python train.py --num_hidden_layers=13 --hidden_size=128 --num_attention_heads=4 --num_key_value_heads=2 --head_dim=32 --intermediate_size=320 --vocab_size=8192 --hidden_act="swiglu" --norm="rmsnorm" --norm_place="pre" --norm_eps=1e-05 --positions="rope" --rope_theta=10000.0 --rope_fraction=1.0 --qk_norm=false --attn_scale=0.177 --bias="qkv" --tie_word_embeddings=false --parallel_block=false --init="normal" --init_std_qkv=0.0381 --init_std_o=0.00747 --init_std_up=0.0381 --init_std_down=0.00472 --optimizer="soap_variant" --learning_rate=0.0132 --lr_mult_up=0.917 --beta1=0.95 --beta2=0.95 --lr_head=0.0149 --max_grad_norm=0.5 --warmup_steps=200 --schedule="wsd" --decay_fraction=0.809 --decay_shape="linear" --final_lr_fraction=0.1 --batch_tokens=[32768, 65536] --max_seq_len=256 --doc_mask=true --train_tokens=148500000 --max_steps=3218 --dataset="wikipedia_en"
Each number is 128 + 24 x the weight over its row's rms, rounded and kept within 0 to 255. Layers, rows and columns count from 0. Numbers have three digits each. The size before them is the row's rms in percent of the matrix's.

# layer 4 attention value, 64x128, rms 0.237, rows 59-63, columns 0-127
106:121103154122085118133133138120139130124109110124083127128131126094150097098142134144130196137177086147117104135112176137127115155141160101125071158117117123055125166080131079155140143126130138154129151141116138148150123148118114101120139119104138108115161124168116149137124110121114110115108085163125116126128168137141110102164188118126123165107123128091095105120126107189125129117120
125:147139162162105125119144091128143128138089088097117140137158135175139112138121133141151103114158128150083142150168151168150159139156121142097155129159106112134131128068136124108159164100150126173153090081120094146122103117124107137155128163143115125121121115093135160169126104131146124142171120150100088146101103160149099149122153096096139129116124139148177136160174169132125145133115
098:078159141118074154157101148103134146102174181125147129148090142088122150159130120167129129130107092124131110107094147114171120109142119125101094107163087115094135108117115100086185134122141161103123108129120138144114125171164134119147110116118138141115096136115143164154108097098147112154114093135161128126135157154153153122119158065118113127118089137133114139128089129157157118134145
111:099137106111150118112098091108107107122142127126136116131102109144109073100130108135084163106124119096109122061121102153097153135096117121141140099159124121153133132103129165142137110165117132129077164134136089163176112168080134129135140087141125182163127126114131116120128085156154125150167089135121142145159177130122101138083097135112121121150128179126117123162129132145114154145130
115:173110115169129111149187143133135146180104129159114149115151107098121169112121143126136121160150068093161102120153130121143129069095152129127112115110134108152116090146134115149143120118177138140133147146159146175125154093177096163162138126122139160103139089123137145121111102163142164112146146112180157136127158118124104089169119136160150123112118136144147136137107106123136102118124
# layer 4 attention output (transposed), 128x128, rms 0.25, rows 91-95,123-127, columns 0-127
084:156118089120133127104117127136155161095142107140156148117147137140132128142124116094117093150098158138142124103128138125155113155109142092092174107114123063166114123151129129103106075124100093143153158092123147137095121156141093149160128133139137161156104113079135098117168116104157175138117158136110169142102103113140156144103121083084096114112134140154171130133106129121159108149165
083:111149141118143117125155130122106121139140127197128147168139121154138128181130132120088135112138082156126143136132136095123145107130136173156079111151173134140144143125131159171149137169147160090084179122167136133109127145102134116089111127131122125121133108152131122127136178136124130097122119136113170119143115143138103063126182155151116098110120118100088089102142086126098137095124
088:150143132099145101130140138169118087121096132164138118145154120142136078122095133087056146153136140107138125108140169099090118115148148151128161117118136160139101098145133144190127142167096096115183118118110157113123173106129088115142139148151115154151161111167156119136138133112148107140165153126137141175138124149106125145103123119169146176113159138137124121122150109115155142101162
079:126135147112120129123157145180104101084126174154136126148129087159117120108146146149129135137133134101130138167095136102120120128104148126126109113084142118090129124114150116119073115148092113129120196092123154107071121139164126144122086158133174093122137117118095166143112110118075118125097100119119122124115105102097127090121187139117108116099141119105101100127155164111121088108137
084:132143124080153124124091155142172126125130097119107130113149108153135109173134125146151158118142132193135188111071155110135165140126133136136149156134091145128127132075143166121146123140114113090088109101132161079145122156142138080104106104102133115163133187138143128149152136114140110163137097121106121070131121155137113148111143133113113089105140111116113105113121139139118179124142
103:091155145128092171133142126144132128109153151143105139113146130131142104123114141133187136135130071118148090116116126130116147115117122122144062156143115149098146110079130138162143132125102086131149134137102128126162155166105166097152109125108113100146150164164138124141123135138114084125122134114151104108154134144144103132158079177172150153149123136111107126127074129068085109117093
118:140089159122119151133115108179136104116107147096109137115143106165127102097133092138199160131123140126113108136086141151114120181107142115117166136125144125135129117107113104091117161104060089119160112125111128109127119114178128114160119112066120113142133142131121115103116074119147132157138123100124046123126139152114129143147118110133082171108130157138139143140152151141137121132137
098:145149117196139144101150098124115176133170140102093132166117141109137156180128114158138111124098049106118138153132120120148141116116108135115141141131114128138160121106117137096114135090171108087118113122137105156137123153116162115142087151133152163109126145108124140156136085122132143125098093134129161137112166118114108110117125114097068125137092151110158121107081168119116101165118
107:166114146182171144158116128078150152135136119183092158116206135121135119122115139122153092139116140130139113144120145141133129141132106127152115121143144107153154140136123134118190126126137166140138087156136081137162116149126107116148120129156161124142113082136191125109140161155183110133181133164125121100128118147146122152129115098132122088120132106171143170149124110120135123111119
110:142142099109136144121153094117106110135097157151160136117136146101117122116107132109081074114140109100127081107187134123119130104147162153146140133127106125136115108175131098178094138092178131146156148150132092166150133121102116159156170130074132136090170126123111127128105134133132142107130135128135090154149110117109137115103120151120181162136067165158126106130124156142125112140156
# layer 4 MLP gate, 320x128, rms 0.279, rows 0-31, columns 0-127
107:167127129107127152155131180107140118150160125114115113148134126133140098119174084167104117122135115144131103113130133121134077105117136129163093118103171118141166126117190122141165110168124117151111126123121132138149104179095104088135126110155092158148091106141115156106143112156154127097088179145119123128127121128089146125088173147132089134144114126122162167160107148133130176133151
095:126147085110122086102149152129108168149094120112139147157108145132114122116161145141126101113120093137139137136156157091133161143113130152124136117149108123148106146158118158153137086188108087117114151106142107184123116138077104119132146135155150118154149157150118113122146105128128180121174139092122176135100153121130121072122173130081115103151164159090103131142127114139129115092104
123:105134145161137129161163125139170115102091128166111171142181096113137121135082128146126135119163132100150161101125146149176113162117172164178159126119118099133124140154137125084138153108116128115129158119168114141099119169091155158119106125091124146165126102117116123127101128125126111116115149175121106116133100071147095118140108107139117117078103129161114183130127109139109145122106
101:138116098140135128138136139146120115111116081123130157115187113147135106164098123123122094175092119103115132139143106149113133149124107105167147092092133145164166145121145184171120117145138133122141146130107098152142152109149090111155120139165187092128103105173139170133150144075164117153147112127129126142118105149147106145113095100137103120111142175077163132130106121139096127121093
091:133172108127119159097117113144135145098156124130088086133125096135128103108129117137140095164148092085138088125153111090179094119161140133125134127116152107093079157142173163129140103162131117092126129099103126122180104127113128104136168154112085147121128079130104140141138130136161116150137184141092130137140125108111126113097131118106083134103111101134142138149129091107090165164135
079:144143147142168070126145138141141139147105157104123111180165119135104162152142134128128084120131129138134128126112152141135116115147098110130156116117151099136166165132125161146152093092134157139119121099105114125084125128144167171152112109161150144133156085121113112122111121166156175147115139162134136119152164139121165082150169091083145102191156143148123119151113109126158099140104
099:109133090084126120114121118094140136098047151092127083121131141133114123084165115118146123139144178142089136147117123154152147111131161105125130114114101132104138106157120110112146159109111155133139089132161116130140122121086099117125105070144091103166118171154133160118127128141144108135125120160096147116129116081121089090122108105134139167148120148083146126085156126142137124082111
086:138077163121139142095135134145122108131126177121105076160116152134105136108127090130090144129143135145108131169100121148096128134146141111150124102131079197170121120110125160136077128151141089129131130121178112140106147115143123110145112128137083098128125123161142129088108132136135128163127100131089055127114143125114132133159184119110121106076160121131123091142134098141135098127148
122:107133141112144074116112137137136088058119119116130134121131104137149138170139125141123076149153144131132107170161102157121112125110096131173134177137153133131105126175115113146103116134099135159126156084112116150122150151133188111125141126082127146163139104163123174118162105121152122131092155102129146128123129144150119131144091115142180163169115139082145139146146105111085108132140
106:138143149107142105099093117141130132134096160120150148127147110117137123115145115130160132137090113126125103125089119160139164104138085085116140158168126184106095133114131134125142121142124122087157107162171101136168100115157148170131126085139102086133116150168152106159139095135100102140131103125141148140114129132075100121107145121143090093050124121102148168125119089121125116088132
087:104094142103133124117084153133077127125121088142121141085149159164157160156133138136129135108146077087074106163104130116081125089117118116128128106141114130119139105103124088099170133130128120092121172104135121125145161114147137131142131116138138114137130102147133183128145134122153153101136142126162109092130119113142135098113120109060132112107145135067140138120117090141125086113068
104:134137129160107123114145143105108137155167120149131118145113083145100121100082120136119183122136123139170086151155132113082141142125145140091098161133104127078144144125111120106098129145098122147128159094125084092111121119122096141109146105089100097117107124118142136094130128093142132109121105136152090082109138156072122085117142125132128166125097166135147189142128151128090126082145
098:102132151159148125092159095110161124110120165107151083128142131134118143079117104135136159133108119154170133140115154096165123183168166078185188147142115119133160107147094149131144093138141138116142120124132102129132151097100114125151130138116114142138108113126147132094120127143134160135122162124143123077127126102141112102095167132107118092099144111151087130160140132112120095189112
094:116134118114126151094116113103107130147136122151113093118177137180141113116130156162119129140081149137117180138151085141106125173101136140158172155144161119116085119115124122139090172087137069125146118131121111163096136129137167140170099104136118086131127160141145099117097129122115105127150140103130105131102123108131131171164117129131120146083162114154139149100155114094118142172089
093:113142181110122181104125114138136094116153126113156132161186132154120152119126138138129139140100130155127121118112104161066074120140100121154131146111143127134123157134116108097139131138136101133113133115123129133136110145162147178163097144167163127142105157149085105111126141164142120124134099073135122159053112122075123099118133151173104108113122093110109137163153122167130130115136
086:103118114145125125169143160132110120122134134137147146143147156144154181165110109104101134200115096145123142184093127092151158181157156127127138136138150150136087160103137140138146110145126124112121148163144157129104145141106107116121097119081162104103115127177119120123143124128170110115088146141195161117090101144136130122108127152144075130127134125144149132112104159098140105100112
101:114133126163105102161127124124126110123125131116084114122121110106131097129104074095129164118150119162116138156163133121126110163114100108083186132110155140100134075151140134075101093085077131118112099163123148165163140097121134144146131128129105116083119144157142097141150121163126111126117100175155132121151161108127105126095122092136145086105150116087101117128159153136117100106123
096:139105184143133108121132102140098129099104110127153152089144151166122105101153109122089146143136161112177153153147129177135136137109108113149153138144130124084101100127126140185100132129107097119171160104161110141113106103151126089159133131145139103127161137126135119124104125061162100139156155117146110129100120125132137146171146123153106108088132147113149108120177096181104133115109
092:118099136130129099114123122143125132135111151171093144141112142111136131168152115126078132138151118150130150148083112099131111141102118133159135147177113115146161138162094124106067104127125143118123130189105101117165115128109110161161057109150116106131105159112103103124126103160133116122148144131102112108130136107130109130085141064090110173092124157108159099150127153118080121129109
096:151108120145131131154135122116136147114133111140114167145106096192096119122143138146067127129142129127143117108110112093149179153108128119106143127108069133073165159102155132122121128116132144109094137072136124131140138141113112166125122079141107112105173134153108123130128141148152113127157094118109122091099116152165124092130198094154173138134102095139120109159148165107116138109118
098:136155119117117106118139090124125083175114111138132140140098144142114138105144147115113117134137154147095126138183115121090115113143178202098122123103149129147106097157129102132091136139153119107092131109104127084166134139128104145107116134135121139129175136132118107169132092155104153140114145142099087124119124111108136100118132139171187151119117103140162125054086134132156125086130
083:110173131163125065143125143089126102157151098147142142136113116117083156191099122064132123159142075096123128134123133133139129121127178126144141163106160132121124148127119096171140137132116112119104123085118124150137152110114156163148145129122150136130156107156092109159140149162129122125108137109144127120152122119131089124105157168137119126113173155119190129105171159125116125083133
088:137102114126160136165129162121098149156158156152132150171140160125171131142118110104139083165102107096116116178131153172137114145151146147155136110094185122118111140149109124139158095159127162131172154139102145121107144131111142120152116102156102113066118119152136149088135153128133118138132124129129130144120159148150070066104146123128132149128188118120143097102157137118134143107105
099:088109174133165152126114128155122136127169121130115153149164130114103144119140096127125123110153071138103134110166106131124143094134154108110120128117144091116106126174132116140121071123157104116148133095144135116129136095158101115158119110107124160115180125142104097111090081107113159096086105112090114139145163138145098107137172082093127127144105125146100100118153145078114166137111
094:133164145103105158091091174136119141125071114125160106152110151136130113156144138172126120066137142162134123120108096114114125147135076085135143155172141157147156155156142152168107117148111138128172143152136117102116138192138116113136126124142122114190135151127145107139108153119155131122140152119104145163145124104159143088148129131116123096129170117097139122137132099135128104087083
117:096113133134114135128140114117182114097117150128108159110115174133165104101146133136103133111131116108106163119135151118123170121202148152102111125139143163126122139122128150163116122115141137139120124124107125090141119119124129105103129160101179154099115163152136121077069139115146084086093103120082114126088143145119132141119151096074127114091136112162138119159141129128142131195101
101:156157121109128116140130120135104098162127101176134182097122119140130116123133093118101115084122108058153115141127167130138135152097106150091134110110158087123124134085121149180116160128150162122129117065086131110136109120146116123121117131106146142109153094169116138135117091125125088137128123110107140141087141112150125114135126129131079132125096120176101097138113119148190167144155
094:131162137152124137129124106132142122119137129106091160127139124164100123119118098163088158116104158155077093134115115147114148156115124113092154107087153070095124138081108114132164127132098116171139151159146137087134119176141109151067153120091094153114125131149152092076119104136114139148108151137120131124119110141156110152121128145134133143148125158178145093141127108107084175125114
105:109128120159105145143110094121120107132149153107131091150110127130147152096139173172126113103114156124118114131122139097115169118155089130084105137144107134099088120103125119128157144116172150163105111099131100093151129137140131146135124140128130150103154133111099172148127131169128113167142133106092126130089132114192089110146085137146134066153134081129099139184152103166140097115136
093:134133126156121167127105171131099168086168118132155114138121094137116138108139138145139125081129173129112141077137150126102122123099116125171127144153131133130146170130115125127145101127100123168115138108152087122069088129121116102114105133131168068112102102166072131123132133142117160140103164118064100108136101111121101096130177158128147096140115124136125136164142093130115146119136
091:160127169100156129165132097148152174146132152119130122115136120116107097081122153126152146123128141123098159126128164134104160165114131156173085100159129124100136107140117064161119154145105135119165100137105165166134111116109111124123123135111084127150128154138115147129110116151111109117164103115094118156150163126125175121154119128097168162151156136072150113141122166152115155136176
087:112156119097120067142122097143106098140122106119121133163191099153194118131142128132150126135100097120127155119150152110143118116145119169077111138099125130132109103103130216145107113130136140123177137108101130120158133129097122154115081145145117092141136139121117125128095136107110123107113129138110141169141151118192134142108120149155083131153091123106124101114132142095134104095125
# layer 4 MLP up, 320x128, rms 0.262, rows 0-30, columns 0-127
100:127109123121137115143121118162113143089090151136131124100115166137119119133105203159109136129130099140130162125081133108157145087116154178099158142117124111134135098158076114084087118110100097098139118128114146109100124124139182134136139107134175113099177141134138097153112107141111120118149106106148112140106140136120136145154068123161177154108093148123098158126159131127106113106109
099:090165106145124115162141107115121183133080118129110160137131140065144129167115143153120116163141116135106145118151105136122122147112127129131150087161181150088170130100141163131105138116158131132165121158153138125153114147123177153118098132141138157118136137133146109136116131136090144116087085126124116155125143122089105113104101114167140156100119143068129109094118104104123139193112
116:113137171151148113135142126140150114131111083171138142159184127148125091119078119113170155098113139101152179103132126159141115141124171133127163153143099092106127150113164142087133124143113124133128158155166099151119103133108194147132099180135141119160155129148081130122138154131126114139131122128120102143116118120145083088126107111133098094120095116144108183152119123125109147107099
101:058157161113136120117129094136101167098172100144128180154062149141138124139162151121108147091144092143139097120138129088133163117124129140129134131102140126123113153150152083134130139129140132131138132153131139139140161108124136157103145118068122133127117143111080098130139116124080108085114166151173110144137172135137131135124112131112115095110127151175155086101121136122156095162137
088:138109115120102115161114177149128126138109109132178122101152179097147123109148123130144126116121147134193125171114130154115174161085135153144151103126123132140152112108143125126156140112121168190170127174120138133102153106176149137161100146114155114116154101134155127123127107116132128109127091118124076162155117154136105157162129143128115160097142176125171133109122150141143099108095
094:131115130146089148148166153088107176162137124165119144125082130100135110112135127145098164117111149115143129123137083108096143149146156156144113122127149143126148104126134092129079115134138141108120127146132119135141115138099106117125132171117144123125115175153108141183153112123081148139127155137091112092153059128165082121140141194159097170112129122159141134126103112131163122095152
098:115107112104093134113102103115115120119106141125144084149157138100131116105115105120106125134120153127119113102111116166138170134132139145151114155077167069114115154128163152130119127089113159159118111141121121132139107149146142145088136139152112130138138120085109175113068118140175115148138104113138121143087121093137140154140110130116139110212112117163083109143137172135097079160132
089:069117135106117143137196149151150141147119110136123133127120124087154123150132127137071116118148124135132111099111108131158080150176129112134116146144172100153124131168156118128127152170148139095117113114142121140172101127112126163137119129155148144128133132135086136112123080158114072114133090117146167086170122147109132145100132128068167168144148117112138127105133152119095094149140
119:178163140134129139160145128119152133112124104118139116179116116130097112080150134124137100140111104151161116130099086085110149126118122134141088090168111176099167124140155119173120099178132107152164146151098115096103119117094140146143109170135152144168117155186123130111159131161144144122118130139117111130114138140130112167101149129106174138120087101142134138131117066112104112122135
109:105104165114153141138087170120149120173139109125122163119108120161135085115131177123105133123144131090147123132124114136124159113130109155087103105124107108112111117112146104129123126128115106127087090127158125122054116130113149097120101096151112115136155105133087109095109140161180076128161107132162103110082148146088146123118150124130149152096089094177113114161132106134117151113126
083:139122146115089126146139117114140136164146105126164146166102138099143153108080127071141128119161145135153149134154138128120213159163151147120136146146150081158131126118156144170108134136136096137092138111116136140160091094131133131129154147113132112160135142155125162116092100135135111109142211162109095124130135137158081128113113122157140137156137129114163087129138165137136111146139
092:129150130153165124129167181168122133120125198146131133111119134124098157079107116130140103135129122142138127148138141134129152145166135120117143141093143151105175130132151142143177131098103140154131138113161069163137125086108135147147118127145104070106138137115136125162166113150141112138098101144162076109081161161106098154132114115122132158119131171096119123158121125106100085129107
094:099130116101100120099105128128144131086098124101145119147164098133100118123173082178184166096091120109168114106182169154105097155101144122167105122121137084082102136147136098124126110099112142105099158122122132111125100095120111121145152179133117159153173124109151142154110117128147107127154150130128148125126160114130129134074142154136115124114146115125140133120137140133145115173086
089:098183132129101126140141114163114138175104073163165109108138112151170118156106137145131124110102162099150132093143133131126115055107137151146138103164144113141100107158119140113132154148128106140156107162172118120122107163126088156153114130145100103157105108123097100189138106128129124116122147139149122134098098100158176156106145129145134143106115130150122100127160119125148076116133
088:173118121160161113126112146120146124116086133140136120107141167159095163136139128050096157125133122126077158137131134173127066141116145131100138129112117099092090122117137142103157163113158138142094125098098122130166118063137102157090118123177151119128130133113118140134130139100121095159103130115138133119119142160130114135110118123148097122116082079109119104097120167134141098124107
091:128161169141150147107084159106119142145151127141155108106130145126090094120143146123062145146130146095118134122108119144108164127135157097128140119130116118120108141101119120120109182146138114156106174165169158079143161113153169148199141082152118105118079168156117084117164126144145128139142102102097118120118100153117131120148110171141156107134128143123125140134142144138140122166114
104:128139123148157099129116141148145137120105119104139158081136158129126092137159118169156111113084109125105083143103109137118115163134149138158120154142127130149138119136136067189116117171163135121153154135138172126126132166132123121131134125112154128110141151086144140115154134162130125131142084083169155144087092153093116121178135145140095081141115109122090126169092138164122169121130
096:151098106166146135126176138161117157096106154096129115162152146109152144107135124156130117104125114112101121113151115105139138140140158131105138114105115154115088121139094157111081152106148091111116131127140094158143132128092100195125092118085141105123167101143122107133121098087196136127096097140127130122153122099130157112119143176111117097147119142117159116100124146080123169151086
100:106150157117119156134125136149161103100118105112142128128105095134143111110136107153192140131180135159149143133128136089156161159119135149085155102101146095135120124111164138087153165135096167108160126099137141110150078126137132174107154165121155129136133127112132121145080106140084113204137161168165122133142173105122130135104139133140146106121122095135126095152112112142146113115133
097:161117125144134155130073092110143152118120161156135159109110113152161151191106126103171139107091138110096114128142121107091115123119095110097115075127111138119129142148149133130127141119141130183114098122166103141120151126126109093145130143137099096126128144134116161118165139112125130136113134128166128097080135131168106126131177115136151075170157106085128089172131137130076115147102
100:145180113169155129095131103173111087132157127160143102117129132144142107144109156115139141105147146120118107127147161136100118092150137132122148139092142134148148124144145085128111131091136079161144107102127110125163138105153113131168088117154113142073150124121106143141148146105138181141111171165085103140124104090109156137127118154152109143153107162196108145109113118157150086129120
094:118104134131137126098098108153133139139116116146109154133103128113129108142153129146105097092144152159125066136111163097142147146155123138118131124104114091110129111157175143121106119103160129126111131135112140088118081154141111156127150107165094130112137134080162093108133090117165080097179127095111140169137097136132147140113176115161164104123088083108080128150111143103130164146136
098:130119154104090094106094094079126103117084118173093095121108148111136166108123152155125128122135125145127130125099137113117116143122119103134106132124140075115122102106131135117108139089088173122099095170126118152114118127153090139164154090103093132134107126134145092147159141129113097065162141182115136097103153156126141132158095137132118135148128096149098131167155166154155106123148
098:110134122079137126110133107117151183104103132129119157140088148094116120125127105097139198140122146117108144118101153159118137100108129166122096085127108124087134132136104140135110149127104150142146116134093125116163111149146159154148089144118127138157148094111146138140115143142154135083036103169160155119110143099148123128133126103163161097109075153103150101128105122120127126146136
103:098134157099078129108135143134114170144113103111088114103123128129102159171153125157103134153140109133150124151168131150108162144167153115120163124103105161145127169134157142140113151144147167112135163149125179124092139110107161099149118116172149144159151149155125128142125148151152155130155141093128113114148146166109130064159180133129116133132107102093170092153112141121123105095121
097:113116153176141121099119081118070138119119104128095083094118110118111159123147095144135138169139152112104136111088105139135156107116112105160116139160167117103168142127142136149139150083120089131068135109180148148113108159139124141101116161101148138093083119094141144167133120115123094149164144118143159117127122110145124128102142100100103140125141142140184100137140122133142112095166
093:140124097101123146148128122108111118182125107131131103157117108124171147133093139092123126132154132180149151174126144121166094105136116114090127130118107110134106140116161136146118123128182160141095101111137122098124134128139104130136077140067109098135147090162102126156111147135109105101064097157157133128123140119117108159158115148104120100101082083150125110118153145111098147158084
100:159128094120122154113165126129128099129149146112139132110153089092117121159110119145173117131149151111148151126126075111182104078095165123129126176113158120164115163120116140089105149145162095133111128093125118123096154098117122102093134123134162132089094124149107150137180156091089139119099090107140113130150118105104129130120093115104084138092120105107166131138152147135130084136132
098:148119122103134129124157130167128145100111137077073126158135146131092139102113115125148106130183156111129160132133103157112111138126150148160129080144161124149162129161139114125135168115086113127123143132119145127105138093157092135114138131117119123145152109139116180111153130120112114102109140131136106148170111156056101156113183140113126166078107145142162128086121148091133179148126
101:131142124140105151113143103110154090111123132126115151108171111105154128146131122106170166107101149149163121104155152125124145088149143145087158085113154136131132145141147119085162121159138121105163104132103123137143084129124122166145123125130115147145126166128164076126098135129109140133140087139165170136132124129193156161161095127132090128145153143111132092184106151156121107085087
095:109123141171118130108107110107160131102145098098150130135115174157179080109160150103143103126114140151127126122123135140134156128138181118144105067168101100136180125117096086149135150140100120147148148111170157146116155115140153132133131132118135108099134108129145149135089126097129137110152127162100117077146133081113125163120171112120142138142147147140091147132176084156124174142134
# layer 4 MLP down (transposed), 320x128, rms 0.27, rows 0-30, columns 0-127
094:144152098181140130136136173156148128136144145178185131157133146131128145125137132104136108153085172138117107108117113141134165140119128139156152131138137128111172171143141139191162140129128115103120122126145138139118108117089164113114135097096120126160119089128095158141148143146135160139129124166110137139117134132109150123136111087170116149107174099139084142192116128125188111150169
099:161113125138100104105146148124143105137157126118099138147139168122152135126123148124141125163078094161140089137140147076154099112141101124145106164121150121157155144167171087101147118100136111110139115166147154110164134140139089114107138124127127125112175127137135114108160135132106109111128123104173132128119099155167131143118113126157069178126130129169119124170103129143134080066168
089:141123142049096098116133095146119125109090124135114166082141107157116140142150129153208116103158086123113140131141125134124121159153171138147129105104167110123142177110129154131127115133113103152118158130123084136103129159105143143122083139094141125167103159138106136070127147148132149109128105115088152130122098155165115118122147108162104096141118145125116120146162114145124124165145
095:115097141134124147105137142135116160147143176129109101121125130162113130116157126099093158120131132180121130160101149127111150088126122178140165131167148077139113142157124133185160147131135107116098100176133100133174159144090125152123115111117087096133151128110165151107146156138157176106156120073124136147090126111108147115138117170119143157144137155145130139167098119108149128127092
096:104158131136188168114171090165125115117149144120107140169108117159115108100120126137120161178122175131151104104131137129170110130131140160108125180127102127141083178125146105158123109183117113134103117106089180147161102131120132134079114126132149126133162095129135132125132114097133141114105167128088150149159124144092160108145155103096131156119151134130142148134134128117163132105158
096:154128159141122114166130115144096131118121153111144110129156118133084157130128055170112111109152079148142120147140139126102135122116163105099097117182093108144159170128106137131187146148139117165118132138146153110137146130140111157125104104106113118136139140139123093098135153155154112159107127148137122162149195134112109099130107096134192124165144122137125149120134114122141154154072
098:152121161127122086108128095150138123162128113143117142087136149140100138086083131129129125118114100164119130147125105126094093139122158126133140172154151129142142173101099132115147105137089129124106089150167114131114119131148175164129127128140115114171129145162153112160107115099141122173147164160092085158087125083151112105177103164155155130098112128121105137121131139118096175112167
099:085113119159101113107074118105163168114109137153127134165144086138125107108108106152096142136130110174139139136123173142123130200157111123117099134139136152118134142153171140107093136115115120158122094167091178142119169145099142135130146139096166115099122102122115085132111156146133144135111122100095154130136160131123129130155133126121164114121080133104125116100133117144147116086191
117:158129142145126088163113148115160116117132140120128152151096122157125113137134141140115109158140160155131096147135136180092097113123133134133071094142124119106111098141111154200096107123133093106115122150132107084140147130071169075087123140102119155125152111124120124126145135134143164133146138123054112136142161118155159163160104152180139105143119165141118132137119095109125127131118
101:160114155148078110171130118155114118139098185139129101139104129096113087120149122125138145105124148117145137097140116138143135116129099091166150114111099118135121141100137151152157103129125162153144108187162134111121109108100167161153092125155154159125114156127158156093170105112113151150119135096118085185147131160139079102113130127117147122108124130152108106105101107123136172105081
088:139119114154142106103132128153144166111125181155155110148129143080132090119119113133116135145153171148114047143129121128125131136146139148109150097125139101151124139163134111167097185140098159120144100158118121159123133109097123110145112094127125139160103138135105132115123121158103146145094107161138168127121091143161134116157169142185141131158131091137115185161172136113154118157122
101:123113127161117160135159194085122172111120162128121100125155063128140153076125143137162137138155101130153053122109124111145129140154118154104099141130089149147102146120133122114154108120107123156095160110114139125098119124156100115138089149149129051116107148107117124085115141086167108117139132119135130127148114106105122132134139138127119173088107151093129142142124141160121136119118
099:156096177139184112115138142130109124135098123140088139167141142151097097173120138124103130108135132141095127116101151101093106098130138126142111151133154138151104125114087127119148160164114137147134129184185134139101108147120125113116115158081148151169083158121068137129115102116117085109127102119113137156183137141111081109087118134109121112144111125115149102130111105137155111100159
100:136151138141173146125118137129120137136110096129086138150179136126117092120126107147122134080145084169122178120134126123096123149088148154136131094128092128144165131117147123092082120094176082116108126157140108133113136091135171124134117166120116117094172109120129097123123152094145123140114126080110095168153152149139117163144140165156106119128128177152088140145154115127138140135075
099:137141130137132134110180129149136161172161140137170105125135127094125146097098115142123155137075123131132104130125108114126134134137113168145078112107113096148143106135143139078158103153086100170119122148171098097084106128120126140172120163135162141154091156151090127139141120089126105090099148119093128131109114126083150107114113111128163137125119111101136137130113158137177185121158
096:116140178099129144098123083184156139138105119146096115097126131148120154152122114127159114133113124080123143122140100159120107160151125103068129119146146129152150169142093172161121095154166162144100139131085158129130123095107123123168157130135166118125161123182106125133095138153110123093147112128135159117111115158135182131154109104146123138101087120146130141143166152130117125173112
105:172109147107120104062129111154125151118177120156127181149158148121136149133150099096140092131106131118117141117150058119144121118134155168123106111130128105155155096114084164114148076092080110148124138141106108111099115084102167144118121134161117106143131139113122124118079166132115107141143114157111166125127113131096140106125118182112108174123145127137147118141125115135124120165141
104:088179106147140137093144156118129151103151150126115098164141128144136143110098142120131105116113141069090112062121123106137099139143117124149124126061106142119113177134114143136112123132147108083102139147155149135113147127107125148141137107131113158148170092136128118135159132125130149136104132125111091150129134144151102079079156123155159118111142147131146138075101157124140198165142
100:125134143093144162155131108183107110184108138120095112101114119126146107086128119159145089084141128119100128124145122157153136121097104146126120131113198112112132101110110162120110143147127105125122164123109107133174153117107175088111138121093104149143157105132131125141141157109125117076113147070134137138170114153128118176103127098151114127184106149145113122116138104094104167130139
102:135143090078121136115160133098144168137089124141117105116101140127101072108089148147180108109147118140139167103120114109139131113163114137141096143123107154107141159111121092077133123107110091128134135097127135122113152124166123105135122141150118151119155138124138128092136137126119132097122155092124149124099100115163107176144120062092076108186121157095149089124150124129141159152152
093:080100145133144132175120143124110117130128152147129154167135109120117158131125153160169133136132129098163091139129141155170117133071137166138113094151076125131114098124120143106129139155105181130115122128139143182106126135140154165136140169131129144107098125116139153098181146078110124136094134158127115119159139116110084173127099118127118112137084133067132115121130101119087150120092
095:171149118157125145080103152173091176123145138119121141162171151138152132158158130147098135135071119106151132150144137117150094098125120131115141152141164105096085154086130113126093131111095086157106168098150147117127116145143094106140149094134133145141144104108140128171120130106146123146126098109141144070093120145131095134123170139097142114084120157131156093110138147128095146120115
104:111105150135106096133133106117122098132103121126089140123144113112139087127127120185150136099111146102123132126074092130132115146134130107164106122139115097118123134144078138151111164149097146133141156105119129150113120090164130125097139101125107129106149145156106135147094165157165116162175113125187153094133159128129103172123122108164187153131120094122118111104185155145121138158176
101:109095108149066116140094114131157118095096130095149155140097175122123112118164166103167139149129137141177093138121106104150099104100147121095141129155110136133110100115158146107153095137137106107097156163141119149132116140095102158107144149162120167131118157112138128113128094121108140131106143071137110134128082139127131084117105133094132176158159118103118096114130164163161152127150
109:122158167106125157076123142120098159126155137131153097153132167123142132185144110130096155161148111156149155151177116140125159124114143135129120094138103128124120137127129142152145144141176157094173125145147162155120163166133157142135131151150150067152119162133124151127116111108115126113142142131102091150129132122139104125146147146123161126116093139055133099163138121120127088070091
099:179154123166127124119118184135135146144148119080134050171166147141128133138152149157096088145106110157124121113153114142138140118145149112150101135120085145078123117079130131087068123147134119130177162138142160160157120150137155103115104135115112104149126142135146111128175137126097162116145131124111121139183135155139123158131120135146149081131144108137118125110131166143116111147113
100:103136108118125078141169159114154116055198136157114137125097097128156130109126121095113139115102111146151143142135100138156137121143101141122108103132140153109171146147084112095138169119161146169129125130110132136102101130165168139146109123144140160132120142113113161158137080147162151102128168117067151134150145123177157115099133148109146141131111113136120089160121125122148119098138
096:130104119164142151149101126182129131124108151153123129178151141137145143119133122141081160119123125122102101151143170144082152133156125128082136120111119113128092134088124139155122137086107151107114151122199156140148106114118165122125117131074141077107168122112140088094115150161149167145138166134137147108130110114143113183130168151136164135155146123139105093137146119143089127144105
099:127105121116134106086147181113141118121118171140147116143095107124148116106124126153115124135096153128091112118088124131096157139138164125142140103117077113088092183115107125183110103124094132144103167146162128094107112118114133155102120131114125140126199082127114095085130130180084113168114106146129115147123156150149118111104109126142151080127128123106112138092135129134137096096121
100:083162128117158086116079119140149101145128107135136173151121146131118135119118122134102123111156101105100128144090126170153133109153167104143122108115127138110112179154097136147113129159137120154135136095100155139116146145126150061121137130117130123128117095107095137121121098121100098107125121131144146138126108082105114045146169093121177166093125118149069121152127114100120143149142
096:129117113159108115121101118156143137182164122140152154112105148140184166116159136122130133167123138133128119109129118109125164112084133120136108136130132138112094117163148134113150124163120146130137100082121150127101114143156105123152066073138108163155120141121151115150201135108125118132115138049134136144083143099111130112083136146103166133128170118165153129109094126134119153121111